config.yaml
hidden_size: 96
num_key_value_heads: 4
vocab_size: 16384
norm: "layernorm"
positions: "learned"
attn_scale: 0.177
tie_word_embeddings: true
init: "uniform"
decay_fraction: 0.887
decay_shape: "linear"
max_seq_len: 256
train_tokens: 182200000
max_steps: 11121
Each number is 128 + 32 x the weight over its row's rms, rounded and kept within 0 to 255. Layers, rows and columns count from 0. The size above them is the row's rms in percent of the matrix's.

# layer 5 MLP up, 384x96, rms 0.163, rows 102-137, columns 0-95
size [120  99  79  90  97  91 105 101 103 100  92  71 137  99 112  93 117 105 103 108 119 110  89  93  91  83 109  87 105  98  89  99 113  87 108 102]
[[146  53 119 101 129 164 117 115 156 159 106 139 157 134 118 126 122 143 127 160  77  96 113 179 146 102  97  89 144 134 170  92 110 106  58  92 148 156 163 138 157 116 137 128 150 137 109 164 141 159  66 105 130 132 190  96 132 145 106 150 181  79  93 189 104 160 120  40 136 106 128 174  86 137 148 104  61 130 132  91 116 144  79 147 124 108  67 185 161  96  87 128 129 100 123 167]
 [151  56 130 119 123 138 107  80 123 171 134 156 193 157 112 136 128 118 139  71 123 117 102 159 174 134 117 107 150 177 150 155 131 120 170 146 130 138  93 134  99 120 103 157 121 114  83 139 124  91 116 163 142 104  87 152 214  71 174  82 100  67 145 207 120 100  91  60  93 176 120 110 139 156 114 130 142 109 118 119 158 131 163 157  77 137  77 157 171 184 147 148 155 102 104 128]
 [119 124 133  76 144 143 115 124  76 107  94  84 141 121  80 152 148 151 159  82  88 113  93  99 195 144 133 141 119  95 110 140 119  95 125 130  97 123 130 165 120 169 235 171 153  91 173  91  57 102  91 114 164 103 101 168 173 116 162 156 130 121 155 194 184 115 126 121  86  86 146 115 101  95  98 134  96 181 150  76 160 119 142 151  94 145 149 159  99 161 144 139  91 142 114 108]
 [116 162 140 136 137  85 142 125 159 125 168 146 145 110 161 102 149 112 131  86 168 100 147 138 107 104 174  81 148 114 135   3  96  86  97 137 186 126 118 109 120 101  84 116  95 115 111 149 139 130  91 147 134 182 120  32 179 127 139 110 109 132  74 107 138 139 180 103 150 123 164 105 101 189  95 139 112 112 124 174 152 136 167 162  75 133  92 188 125 129 170 129 156 132 161 150]
 [122 140 158 140  91 168 169 110 117 135 128 146  86 170 252 154 159 149 142 105 117  67 122 123 147 102 129 123 110 189 118 145 161 140 116 151 142 154 124 153  53 139 141 171 131  76  59  47 114 190 177 152 139 123 169 118  90 165 129  92 106  96 157 113 148  85 105  96 158  99 152 114 141  82 113 100 122 133 154 157 139  92 149 151 140 136 103 109 140 124 126 173 102 137  85 135]
 [175 114 165 101  97 204 115  95 120 119 123 149 202 120 133 171 149 145 130 107 138 149 117 172 170  86 149  58 117 143 138 102  98 135 173  87 115 189 102 162 131 153 175 133  61  78 175 139 120  91  96 159 116  65 139 182 152  90 132 135 121  93  83 167 114 139 164 127 157 105 103 111 156 112 124 151 121 151 117 114 156  92 129 152 137 159  57 159 130 105 164  79 107  85 112 158]
 [144 107  84  81 136 107 132 114 156 116 101 154 141 186 110 149 198 136 113  87 126 108 148 115 183  73 173 122 106 103 180 111  89  93  54 129 171 146 144 165 181 155 121 127 118 149  88 140  98 163 112 111 139 164 155 136 137 183 165  83 160 150 105  91  71  94 154 149  99 102 189  90 149 121  97 144 133 144 101 118  84 137 152 143  88 135  88 100 143  98 197  96  73  92 138 109]
 [107 138 137 191  90 146 174 177 148  87 124 158 132  97 111 133 137 154 106 174  87 132  84 108 165  68 140 114 137  93 164  81  92 112  81  77 141 146 137  94 172 157 153 179 100  73 163 104 115  71  92 113 171 180 182 101 146 120 124 159 159 146 110 132 129 158 189 135 117 104 112 124 148 166  88  80  84 154 114 115 193 134 125 142 143 132 138 128 134 128  48 108 158 174  99 117]
 [ 79 137 149 170 125  72 180 118 103 104 114 170 188  82 146  71 172 141 112 106 154 113 115 132  84 100 119 167 118 117 104 102 108 106 135  93 113  95 112 150 111  61 140 196 147  92 129 107 134 147  74 113 144 173 105 186  98  97 120 151 144 130  74  89 132 117 140 109 163  95 112 170 142 168  96  82 149 189 138  89 127 144 202 145 129 170 142 156 202 124 130 128 106  95 152 153]
 [147  91  85 179 128 133 155 121  81 138 107 117 122  91 147 145 116 146 166 145 165  72 116 146 111 104 152 132 192 159  67 139  81  95  91 146 106  87 116 149 120 101  88 172  81  53 139 117 162 104  81 120 100 104 167 158 138  67  84 120  94 144 146 118  72 116 155 135 159  97 186  78 104 127 145 163 134 116 131 156 192 111 135 168  50  98 176 148 168 118 110 133 142 140 128 126]
 [119 188 103 173 110 115  84  86 146  86  99 160 195 137  92 155 140 121 141  96 148 131  86 178 216 124 106 133 130 137  93 110 140 141 148 140  71 158  71 137 171  88 161 180 165 102  68 101 119  94 158 167 166 102 117 118  97 153 107  62 173  77 109 170 105 135 144 129 152 104 152 153 117 110 109 112 108 143 133 161 182 171 170 137  95  96 139 160 170 140 131 116 143 102 104 100]
 [159  61  70 124 150 155 167 136 121 122  83 183 140  98  95 148 114 220 139 137 145  87  97 129 151 191 129 142 133 118 206 141 114  91  77 144 147  95 148  89  68 159 101 134 149  88 112 184  92 147 121 142  83 135  46 111 133 125 116 133 140 131 171 135 127 172 131 136 133 172 145 170  95 158 112  82 101 148 189 165 121 117 108 132  96 164 158 148 145  92 113 139 125 120  94 153]
 [107 179 129 117 132  77 194  52 182  87  80 148 157 157 116 130 123 137 142 116 110  88  84 148  99 153 163  96 191 123  92 117  88 129 153  41 115 106 136  96 129 114 120 166 178 116  92  94  86 139 163 122 112 165 127 139 131  67 122  77 169  92  79 134 123 158 170 118  80 155 117 146 146 160  96 142 148 127 158 113 159  97 113 149 139 121 152 120 182 148 184 157  99  87 154 139]
 [130 110  63  64 124  94  97 114 113 148 106 171 107 134 209  89 106 115 159 132 106 143 118 158 143  98 146 135 138 151 165 129  73 121 112 138 169  96 161  72  58 171 118 121 117 129 145  99 129 124 141  96 192 178 110  80 131 183 186  81 117 143 146 105 143 120 142 110 134 118 140  97 135 130 139  90 166 133 136 141 151 127  92 170  78 124 139 120 122 202 124  72 111  87  44 103]
 [152  95  95 128  84  90 178 148 160 127 124 128 101 133 188 100  75 135 125 137  98 171  67 171  96  84 123 101 197 196 137  89 133 139 121 121 119 105 163 161 174 158 156  76 171 176  81 176 134  80 108  79  75 178 104 162 189  92 128 133 138 140 129 166 128 102 134 147 137 122 147 142 109 109 111  95  91 141 104 115 111 146 137 138  71 123 161 164 176 136 142 113 133 147  98 184]
 [141 134 150 141 163 164  92 141  67 163  93 103 167  93 116 130 126 123 138  38 152 130 169 102 192 161 187  67 106 108 127  86  46 106 146 122  98 177 156 141 133 121 167 116 133  92 182 105 101 113 155 179 173 106 132 158 102 167 121 179  95 143 166 127  82 142 156  88  91 123 125  71 125  82 117 121 120 153 138 147 124  94 147 140  96 125  95 193 105 145 117 151 133 142  92 142]
 [ 63 105  95 152 118 118 172 133 133 140 108 152 155 107 119 123 114 150 182 106 100  96  96 174 105 142 191  91 133 164 102 112 127 104 107  81 147 150 134 133  93 145 102  74  77 149  75 158 127 144  97  38 109 149 170 121 118 111 159 188 115 151 115 162 122 111 146 140 172  97 175 185  64 159 132 169 136 144  88 156 140 126 137 156 112 147 101 167 191  78 195 140 149 120 104 147]
 [100 142  91 107 116 177 106 130 173 152  89 122 140 126 137  92 107 175 159 153 107 104 114 186  98 120  84 123 179 165 100 149 124 141 139 154  67 115 104 170 171 109 184 108 134 112 106 116 133 122  73 131 103 192  88  82  91  96  79  65 187  99  82 112 125 137 161 121 113 133 113 155 122 182 137 132 121  98 179  86 148  89 104 164 110  85 109 132 167 145  99  93  53  86 152 132]
 [128 124 102 141  84 160 192  82 124 106 105 197 144  78 165 158  69 160 116 154  32 124  98 119 105 134 129 113 180 150 188 171 138 124 109 100 128  78 168  83 128 133  98 125 164 133  83 155 167 172 132  99 130 180 202 134  99 114 112 149 135 117 145 149 173 107 141 132 103 170  80 136 130 124 133  85  89 130 111  84 129  66 113 150 112 108 124 110 142 137 119 124 134 116  52 140]
 [139  91 125 118 113 146 157 108  95 130  94 166 146 133 129 126 169 126 198  80  84 190 174 138 141 118  65 100 172 133 119  98 117 100 130 141  64  77 156 151 182 172 121 103 158 154 148 136  51 127 146 116  75 118 171 173 120 185 120 149  94 100 190 127 147 146 141 113 123 112 163 132  44 149 128 121 130 120 131 100 134  92 118 149 135 144 132 147 162 114 128  54  86  76  91 122]
 [177 126  64 137 139 153 135 132 136 163 166 165 192 125 133  91 111 137 110 122 116 110 121 145 186 129 128 106 169 128 125  49 107 115 164 108 138  33  93 145 106 154  94 124 167 135 119 173 108 117 126 129  83 136 133 171 195 148  55 104 103 145 101 127  94 113 102 127 188  56 148 132 129 131 122 163 111 128 129  85 155  80 150 148  95 153  78 116 181 121 192 111 112 101 126 108]
 [150 104 155 158 101 102 148 100 159 128 133 129 117 106 153 130 137 102 124 147 100 102 112 138 129  61 129  84 180 128 118  94  52  91 108  79 174 105 126 121 188 141 145 191  93 148 136 107 142 158 117 133  96 178 105 101 153  79 113 122 152 181 101 115 114  48 139 106 164 155 138 102  70 149 129 101  98 125 113 145 137 133 144 139  88 140  90 175 201 106 194  77 187 179 110 124]
 [205 111 141  95 123 111 106 138 154 132 114 188 133 160 116 120 172 159  90  20  93  87 134 135 174 121 178 123 132 112 109 124 117 211 112 133 112 142 174 171 120 128  90 131  74 117 144 143 105 118 152 176 162 100 149 201 119  98 126 106 168 190 142 121 120 121 183 138 128 115  90 128 125 133  81 111 118 139 104 176 135  84 142 129 125 101  96 177  64 122 151 167 107 115 113 162]
 [ 79  96 195  50 125 142 124 132 137 146 103  95 149 127 125 211 107 160 131 150 108  79 133 135  55 179 132 108 114 191 105 115  94 114 101 144 155  90 139 130 149 162 162  85 115 143  51 152 158 167 125 122 168 181 136 127  93 143 104 122 145 119 210 182 156  84 101 111 106 115 146 147 110 137 139 122  89 111  94 144 115  63  77 134 113 101 141 121 115 103 129 165 160 160 128 141]
 [156 120 112  53  76 107  55 134 142 140  97  79 146 151 161 105 171 120 142 102  94 108 132 106 107 128 135 131 160 134 121 102 129  96 174  61 144 162 120 135 109 111 100 151 139 134  99 141 115 163 141  91 155 148 177 120 152 195 106 102 146 168  97  94 158  87 167 145 147 141 111 132 103 127 118  44 124 230  87 127 129 127 124 139 131 202 114 121 195 155 139 131 110 179 151 163]
 [ 86 129 167 140 119 187 127 116 122 127 135 175 160 151 117 106 134 151 164 174 144 117 133 112 167 139 171 100 121  85 161 189  49 121  73 136 113 138 148  87 142 152 189 131 117 102 145  97 151 136 142 189 116  90 171 100 159 174 152  87 200 138  91 134  77 104 140  73 161 110  89 116 146  88 137 149 112 128 136 156 133 112  97 143 145 161  95 120  55 119 100  76 146  73 139  76]
 [162  75  97 126 121 168 136 121 142 110 119 148 145 185 155  92 186 116 135 120 144 152  84 148 156 132 123 105 133 136  95 103 105  83 146 120 121  74  91 134 160 125 121 148 129  97 157 104 170 135 169 130 142 122  34 108 169  89 143 194 108 109  98 126 131  95 128 105 188 102 152 133 111  91 111  75  72 124  84 153 164 138 179 155  94 132 100  85 159 135 195 107 199 119 130  57]
 [ 91 134  77 151 118 114 122 111 159 121 105 130 126 191 123 113 176 162  95 113 114 122  95  90 143 134 160 103 182  98  88 112 160 154 164  63 112 125 109 148  96 163  89 173 138  80  87 140 110  97 109  38 156 174 163 105 122 109  95 103 133 129 166 120 153 170 136  89  66 157 159 132 179  82  92 158  91 161 140 138 122  92 165 138 100 170 191 135 175 121 129 129 161 180 157 136]
 [145 156 102 134 163 138 186 140 157 119 146 129 151 127 102 129 136 112 159 107 132 136 100 105 156 111 127  45 100 128  97 153 140  97  80 147 111  87 118 195 173 135 126 144  46  80 165  89 120 148  44 112 104 121 125 124 113 169  92 173 144 134 157 127  87  65 125 153 129 134 127 127  52 121 131 115  87 112 110 157 182 118 165 153 151 202 128 138 136 113 199 125  76 136  85 111]
 [ 75 101 125 188 128 127 120 125 134 125 112 136  98 100 189 110 108 111 168 150 111  90 108 118 107 113 153  91 150 130 153  68  76 115 140 136 123 116 165 131  84 143 127 160 167  87  95  92  79 176  92 197 187 167 130 140 110 186 129  59 114 173 141  92 105  95 159  57 122 100 157  84 169 101 101 103 133 142 183 112 181 138 138 142 123 108 178 134 128 141 121 140 197 146  98 133]
 [152 162 117  89 117 125 130  83 133 151 122 108 160 160 104 160 191 108 152 149 163 113 122 114 152 170  91 150 112 130  94 167  99  80 133 131 119 156  96 112 140 110 161 161 134 139  41  99  92 143 171 170 147 106 124 121 125 177 140 128 196 116  24  79  98 126 187 171 146 127 142  42 111 161 102 154 101 114 148 148 107 147 134 137  91 146  84 158 118 146 100  93  84 142 132  81]
 [ 90 103 146 127 106 132 174 114 143 118  95 150 167 115 120 146 116 110 150 143  73  82 138 137 164 176 131 141 108  98 178  89  87 116 141 138 134 138 113 152 175 141 101 128 111  80 150  72  76 110 104 202 120 140 153 120 151 172 132  83 139  88  90 221 131  81 150 147 205 157 160 141  88 129 108  21  84 148 138 114 123  98  81 139 158 119 141 137 128 167 112 126 101 147 109 134]
 [185 127 143 202 137 129 119 105 128 123 177 128 176 126 120  77 109 123 153 134  88 119 109 131 101  63 130  99 148 161 129  93 105 124 168 140  99 128 114 109 111  69 169 187 118  65 150 121 145  92 148 202 129  93 123 112 124 110 114 112  91 143  65 160 152 109 135 159 188  54 108 134 106 123  97  83 129 146  93 162 155 134 203 154  67 146 143  96 170 141 142 116 173  86 115 139]
 [103 136  79  92 104 122 159 105 202  85  59 121 173 165  77 142 108 176  91 138  80 130 124 153 164  89 126 134 121 143 137 156 168 154 106 148 113 159 106 130 165 176 136  90 100 143 115 110 153 155 115  95 139 161 142 147 120  68 106 157 150  69 191 187 114  94 119 141 101 144 145 216  82  99 134  79  77 152 105 118 117 104 122 145 140 115 109 180 109 100 132 174 122  99  94 109]
 [197 101  99 156 137 122 150 123 124 128 141 110 178  99 103 142 130 149 169 118 135 144 129 136 150  94 149 126 133 115  64 140 105 101 165 121  61 134 133 159 161 105 134 118  83  60 140 125 111 134  68 194 123 124 114 133 155 180 100 116 106 172 101 213 188 115  99 107 141  56 141 128 139 130 115  57 135 156 107 106 182  76 167 144 110 195 112 153 168  84 153 101 135 110 103 140]
 [130 124  91 158 114 123 115  79 128 116 114 132 122 121 117 159  98 116 177  53  65 105 134 152 108 212 160 110 153 138 123  99  86 133 124  82 141 126 158  63 134 120 110 142 138 134 123  68 128 153 119 182 103 167 110 129 171 123 179 109 218 109 152 145 134 124 149  61  75 174 155 106 108 162  84 140 125  79 137 156 145  78  83 147 134 103 142 200 178 153 118 122 138 131 119 104]]
# layer 5 MLP down (transposed), 384x96, rms 0.153, rows 102-137, columns 0-95
size [125 103  88 102  90  70 110  98  94 108  94  75 157 112 111  96 113 111 117  98 122 101  93  92  82  79 112  81  95  95  93 106 113  82 102  97]
[[132 138  94 141 120  92 149 130  63  72 157 125 154  81 119 150  95  91 165 139 114 148  94 132  71 143 151 132 108 125 109 114  83 137 182  90 130 198 172 163 148  79 133 148 160 170  67 111 122 161 132 123 137 152 148 139  90 178 140  57  59 141 145 161 120 122 103 149 121 100 146 162 196 136 139  80 164 134 122 106 116 110 127 167 109  82 140  91  77 153  67 132 175 139 152  81]
 [ 79 139 149 143  70 130 114 156 139  71  88 158 125 143  72 127 170 138  56 182 189 147  89 170 124 153 134 152 115 103  92 114  72 172  95 196 167  79 114 143 114 106 145  74 134 147 161 118 116 169 155 132  94 123  71 138 122 165 164 147 157 189 129 118 179 138  87 104 114 120 110  89  91 130 159 156 184 139 113 122 145 135 110 113 124 142 113 100  47 158 152 101 122 153 138 140]
 [105 128  82 103 150 100  96 102 152  82 113 132  68 123 147  99 159  84 111 150 118 145 124 140 170 146 121 128 117  80 141 151 149 176 150  96 182 154 132 169 100 139 139  81 121 140 174 130  99 185  99 157 142 202 142  79 159 123 102 136 161 164 154 153 139  97 151 120 178  96  94  77 159 166 159  96 102 109 149 106 132  78 154  48 102 103 141 123 188 164  93 151 159 107 149  55]
 [108 116 112 138 138  79 146 113  98 144  98 130 165  82  70 146 108 115  98  93 146 116 160 101 152 139 135 105  89 153  97 166 193 113 118 199 121 104 108 172 128 124 137 104 108 108 122 135 140 150 146 104 115 120 123 101 108  86 135 208 122 124 182 121 156 137 118 128 167  78 103 100 187 143  74 200 145 182 137 188 134 190 105 120 140  93 194  99 155  49 144 165 126 126 161 147]
 [110 172 152 111 206  89 110  92 168 165 102 173  76 119 124 109 106  88 134 112  86 143 222  84 119 113 127 121 128 169 145 158 138 139 171 154  91 106 142 147 128 154 110  93  96 111 122 141 145 124 160 122 160 144 134 145 103  74 149 107 166 163 114 140 121 162 134 155 137  25  82 130 178 192 141 117 141 108 112 160 136 106 129 113  82  53 146 136 136  87 109 122 142  80 162 165]
 [112  94 158 100 160 128 119 127  76 115 158 114 128 124 127 134 113 117 129 132 123 146 168 150 129 130 155 142  27  97 118  83 132 119 138 180  99 132 103 132 215  96 153 132 129 171 126 168  83 116 133 131 132 111 135 192 167 172 102 140 172 146 153 160 150  77 135 150  71 161 106 133 187 114  74 162 131 135  97 133 139 140 136 176 119 144  62 123  40 178 119 101  97  88  72 123]
 [120 147 169 136  72 149 155 107 155 151  93  78 117 157 131 140 150 144  84  87 116 133 202  76 143 110  94 116 129  94  86 157  99  90 174  86 135 129 148 169  75  80 125 130 120 208 110 156 172 140 125  92 114 140 172 122 112 116  91 167  99 159 101 125 191 115 115 133 121  87 150 103 147 151 127  97 138 128 131 151 108 179  95  78 125 158 127 128 190 184 115 154  79 208 107 118]
 [ 52 128 170  99 124 119 140 149 116 122 130 153 136 152 166 139 116 128 136 164 111 107 117 115  49  91  63 106 163 187 143  99 138 126 142 105 122  89 128 128  84 127 112 116 138 185  79 127 101 120 212 130 127 100  33 131 115 133 149 150 159 196 144 170 108 136  83 109 109  98 130 116  87 177 168 110 126 121 161 150 162 103 128 142 184  79 148 124  65 126 159 180 106 135 146 150]
 [ 57 161 147 120  94  78 161 108 129 142 112 138 151 101  49 163 110 163 128  68 137 117 125 133 162 149  79 126  74  95  80 104 158 124 134 174 117 157 158 112 196 124 134 160 109 146 102  65  54 167 140 124 146  98 108  62  88 164  96 151 160 151 151 181 135 178 142 102 170 135 122 134 122 143 146 167 129 156  75 113 112 147 130 106 185 114 133 107 123 111 144 158 184 131 134  92]
 [110 124 131  69  95 110 145  81 113 124 114 153 173 136 133 133 136 123  80 160 137 115 152 162 125 164 156 137  81 166 159 102 112 158  97 159 112 138 156 135 120  66 113 160  87 223 135  66 143 134 112 155 101  97 200 103 158  97 114 102  88 151 145 153  99 128  77  86  94 108 129 131 151 139 164  31 133 135 142 102 168 125  97 136 170 166 156 129 110 146 153 152 107 171 197  91]
 [112 157 178 131 145 137 134 145  69 134 196 140  81 120 174 136 129 106 128 182  68 131 129 103 140  99 129 143 111  86 102  94 144 138 116 104 120 139  91 137  75 117 134 131 160 161 105 166 162 165  90 157 172 187 165 130  70  98 110 149 210 148 163 104 124 130 115 181 109 105 155  99  74 167  85 112 122  92 185 141 101 115 150 139 133  52  93  93 171 128 116 129 110  65 114 133]
 [114 159 124 127 165  99  86 125  63 149 202 119 132 123 166 150 135 117 136 144  82 186 135 109 132  88 207 156 127 113  84 155 141  93 180 148 131 158 121 153 169  74 148 153 170 125 126 219 113  70 176 113 143 167  99 142 136 123 143 104  82 145 136  93 166 131 137 155  89 128 162 140 144  98 129  76 110  49 141 100 109 104 155  58 111 102 130 137 128 134 132 166  88 135 105 119]
 [103 140 143 143 166 128 104 112  82 137 151  75 112 164 121 179  90 130 169  98 133 126 174 126 127 111 110 122 122 110 136 108 157 128 169 205 112 184 100 137 105 136 130  91 123  77 106 187 192 201 120 107 107 116  98  85  63 173 176 177 137  77 168 108 102 132 130 149 168 191 119 112  85  73 107 155 118  98 144 119  80 105 125 163 150  69 139 100 154 151  91 126 152 118 147 144]
 [133 113 136 132 151 109  89 165 150  83 148  90 141  98 136 167  99  85  95 125 175 154 111 135 153 139 177 115  99 150 147  97 133 152 114  95  56 185 114 157 150 102 130 110 176 151 105 138  95 132 107 137  96 164 130 123  73 143 120  65 172  95 153 168 159 167  98 165  84 162  76 150 189 156 151 112 115 159 182 102 120 154 105  60 101 107  95 104  75 115  83 178 165 176 131 151]
 [120  93 157 113 144 145 161 118 162 168 188 147 135 127  95 110 117 116 119 125 162 148 139 141 120 107 120 139  89 100 166 115  84 141 142 109 185 129  85  83 105 148 107  81 137 130  40 127 152  86 103 114 143 184 136 143 113 134  89 104 122 142  84  78 112 177  81 170 169 143 107 187 151 171 134 101  89 111 163 185 188  72 128 114 140  98 121  83 180 133  78  99 163  60 121 124]
 [ 87 129 140  71 161 138 127 164 186  85 107 138 121 142 129 130 175 109 156 130 102  99 154 193 149 143 120 142 116 172 125  97 210 118  99 128  99 118 165 142 115 147 139 147 132 154 121  74 193  92 110 124 142 131 108 129 156  82 118 100 105 137 107 179 114 120 116 142 134  98 144  26 163 237 113 142 129 141 103 113 119 158 150  80 166 107 108  98 133 134 160  56 139 150  91 114]
 [ 43 166 151 122 110 170 151 142 153 164 150  91 114 186 108 123  57 113 137 129 133  92 163 108 208 115 169  95  85 125 153 107 133 123 145  88 152 157 136 153 128 129  46  55 138 125 103 103 116 104 106  98 105 101 157 138 189 136 130 122 190 123 115 102 100 150 175 178 139 150 120 122 170 110 152 121 102 104  95 156 138 140 111 168  62 138  98 144 158 188 104 115 116 101 153 110]
 [132 144 140  94 209 132 138  83 108 142 151 137 126  95  57 144  76 208 121 115 122 111 149 144 109 167 126 173 141 120 166  67 165 145 129 114 117 122 125 126 131 120 155 106 103 169 119 117 126  94 151 160 119 166 141 140 123  59 101 111 149 153 108 152 124 159  66 126  85  85 167  97 175 185  97 114 126 120 105 119 119 102 149 164 180 142 115 111 150  37 169 162 119  61 142 174]
 [108 143 149 149 174 112 110 165 106 128 159 150 115 112  77 145 162  99 191 122 167 132 123 130 135 143 108  96 111  69  67 135  77 137 107 128  94 129 121 120  84 140 158  80  93 131 199 122 112 124 152 107  86 174 130 131 199 166 106 121 133 132  92 150 105 125 156  92 130  95 187 139 105 157 186 120 103 125 161 100 143 180 135 130 120 160  91 100  74  99 163 153  48 156 207 157]
 [123 168 139  59 110 113 131 128 145 139 121 105  97 134 138 103 116 134 122 145 117 143  38  93 115 115 146 100 107 113 126  89 122 159  98 121 155 147 112  99 110 111  99 165 148 141 142 129 120 127 130 243 177  60 106 138 122  63 133 128 175 129  78 113 138 110 118 133 154 118 161 124 178 202 150  98 141 140 181 136 214 139 143 130 139 117 114 131  50 158 142  86 152  86  78 134]
 [161 125 128 189 119 149 117 115 128  94 117 182  93  76 182 108 150 123  51 148 123 152 145 147 126 143 141 138  63  45 165 123  68 135 146 129 169 102 125  85 119 135 146 107 144 107 111 152  86  79  89 106 206 117  97 148 178  96 125 137 139 128 143 109 200 122  96 151 168 147  90 127 131 153 134 108 185 115 142 125 108 164 109 142 154 122 150 129 152  83  67  74  90 124 167 158]
 [172  91 146  88 136  83 179 156 129 155 130 206 118 110  94 142 183 113 144  98 114 156 130 118 134 112 118 189 137  57  86 150 126 140 100 106 108 130 159  89 150 109 110 130 116 103 185  78 141  69 140 138 164 102 120 149 140 169 122 140 147 123 139 187 126 132 111 111 137  91 136  87 129 111 193 104 107 114 125 123 111 111 130 150 164 204  96 129 174 133  58 102  42 186 152 127]
 [ 99 156 131 117  96 145 118  77 147  91  85 120 125  83 131 179 102 122 158 210 190 150 118 117  82 158  53 144 119 178 112 139 177 163 151 109  99 121  78 101 100 116 152 134 104 159 136 120 168 157 113 108 123 130 107  80 156 171 128 157 125  98 129 131 106 185 110 136 165  93 144 128 180 148 131 147  95 132 132 106 146 173 106  71  95 143 154  64 212 165  92  91 100 130 161 114]
 [160 110 100 174 118 168 211 129 117 178  72 104 144 101 133  70 153  94  94 110 111 117 100 117 154 162 110 144 169  96 141  67 121 135 150 155  78  88 163 125 163 136 101 149 107 150 177  81 108 113 127 145 136 147  94 161 204 106 135 119 129 176 125  71 133 149 211 175 135  97 141 191 112 123 168 109 133  99  96 141 154 148 144 132 163  55 123 111 118 107 154 109 100 112 118  96]
 [ 99 138  92 214 126 136 165 100 120 132 138 138  31 118 145 148  68 152 104 117 119 151 113 129 129 144 128  66  97 154 173 123  83 157 136 119 149 116 128  67  44 125 137 104 174 136 173 128 129  99  96 121 132  92 155 137 116 143 206 160 158 108 118 130 140 198 106 129 120 112 162 158 131 108 164 143 133  80  98 159  87 143 109 152 111 118 162 118 196  87 121 156 171 121  82 103]
 [139 124  95  78 118 122 123  76 127 194 133 103 127 114 150  95 132  95 124  89 102 122 123 140 113 141 147 141 133 141 129 168 149  81 167 144 101 148 129 154 120 153 151 105 113 124 163 186  73  88 134  77  99 109 166 139 159 144  83 106  75 181 161  78 165 203 175 115 133 140 172 140 126  87  64 124 106 163  87 142 172 176 137 131  63  96  89 158 202  92 176 124 120 116 115 150]
 [109  56  79  90 157  69 151 130 135 113  94 136 109 147 167 119 161 121 129  77 174 142 132 147  87  95 130 123 192 110 188 161 107 137 149 102  78 197  84  94 107 118 152 132 168 162  90 158 118 143 154 111 170 110  76  87  63 115 132 221 166 104 133 108 146 155 131  95 144 122 164 122  87 144 160 118 133 135 119  88 163  95 128 189 152 109  81 124 155 154 114 123 107 109 129 138]
 [155 118 136 134 168 183 147 133 128 130 132 123 139 110 142 151  95  39  87 177 170  97  90  81 152 121 139 178 111  88 114  79  37 141 130 101 150 132 118 189 135 137 130 124 143 169 121 162 139 150 109 167 153 162 136  91  72 145 126 124  94 175  92  92 163 170 143  63 150 172  84 149 143 161 159  81 150 149 181  74 119 165 102 108 124  96  92 106 103 154  92 125 140 144 127 152]
 [ 65  97 141 131 122 144 161 121  90 191 130 145  60 127  88  81 122 104 175  90  99 205 105 156 153 101 129 127 120 105 176 115  94 146 142 157 181 126 156 144 142  60 135 122 117 137 105 135 113 138 117 157 134 122 170  94  80 156 128 148 116  90 100 109 197 130 177 105 147 107  56 158  96 156 165 130 137 108 127 157 125 127 190 127 107  97 128  85 167 144  86 154 154 214 112 130]
 [156 116 154 144  72 155 155 157  62  74  95 126 110 173 127 120 173 130 114 191 182 135  96 123 123 123 139 136 135 179  84 104 100  96 138 117 108  43 128  71 116  82 169 113 150 120 175 103 142 104 179  60 129 160 127 160 195 114 125  99 140 135 136  79 171 182 139 179 122 128 149 137 119 194 153 111 138 120 159 166 135 137 122 177  71 141 108 124  79 149 103 113 128 125 134 124]
 [101 150 149 113 190 114 103 154 150  99 128  57  92 146  52  81 132  75 123 170 134 144 150 155 176 106 147 218  93 139 101 129 161 112 149 111 127 126 131  91 144 117 111 123 100 152 158 127  89  92 144 139 143 173 128 104 170 115 111 106 119 141 102  74 163 155 156 172 133  85 149 156 116 117 101 137 146 144  96 137  73 168  88 110 178  79  99 114  87 183 141 145 123  56 188 131]
 [149 194 150  39 125 114  75 152  68 164 144  67 136 177 145 127 141  97 116 136 115 100 101 130 117  93 145 101 145  58  79 183 170 166 126 157 121 152 134 175  92 102 110 166 115  79 141 172 107 174 115  78  56 140 133  91 117 137 108 141 193 152 148 115 138 146 140 117 124 151 112 147 119 151 119 188 143 130 127 147  94 173 155 103 124 121  77 171 133  89 112 102 163 147 155 142]
 [118 140  98  95 141 119 154 118 141 179  93 113  96 135 150 102  67 144 173 124 184 133 122 178 113 161  81 187 106 133 166 115 110 128 100 112  91 174 151 127 166 110 171 157 127 138 133  68 157  69 131  85 125  66 114 174 113 129 144 145 129 142 176  92 113 144 152 152  69 125  91 135 179  87 142  88 150 150 115 160 115  50 142 192 117 123  86 127 151 120 142 139 146 193 141  60]
 [142 108 167 165 114 179  99 135  78 131 175 134 188 142  98 122 125 115 189 196 149 100 127 124 166 151 105 125  80 121  89 144  75  87 126  34 118 126 175 121 108  51 130 146  94 161 164 163 123  87 139 127 123 150 151 139 103 159 144 143 115 157 142 105 143 100 169  96 102 125 138  74  84 146  63 171 164  99  97 124 149 184 152 157 148  95 137  93 161 100 119 177 148 128 130 116]
 [104 138 124 184 130 129 109 160  93 150 115 103  91 175 104 179 109 100  87 103 215 135 103 173 102 190 123 108  90 189 177 161  67 122 130 105 123 171 128 194 122 150 184  76 130 132 134 141 118  63 156 117 159 130 154 168 154 123  78 109 128 138 145  82 145 106 111 176 111 144 102 118  92 113 172 114 141 139 107 146  87 111 160  77 135  93 132 106  88 129 153 102 139 192 138  95]
 [ 69 136  73 115  87 126 100  79 156 125 108 153 170 132  74 123 160 134 127 128 119 135 169 112 107  63 145 136 164 115 148 100 127 132  74 141 134 195 102 112 170 114 149 140 174  88 102 136  99  99  51 145 211 135 146 110  89 100 133 178  96 147 197 112 114  91 139 117 151 144  95 148 160 136  65 200 156 132 172 140 108 110 125  86 144 101 157 136 142 143 152 174 161  90 140 124]]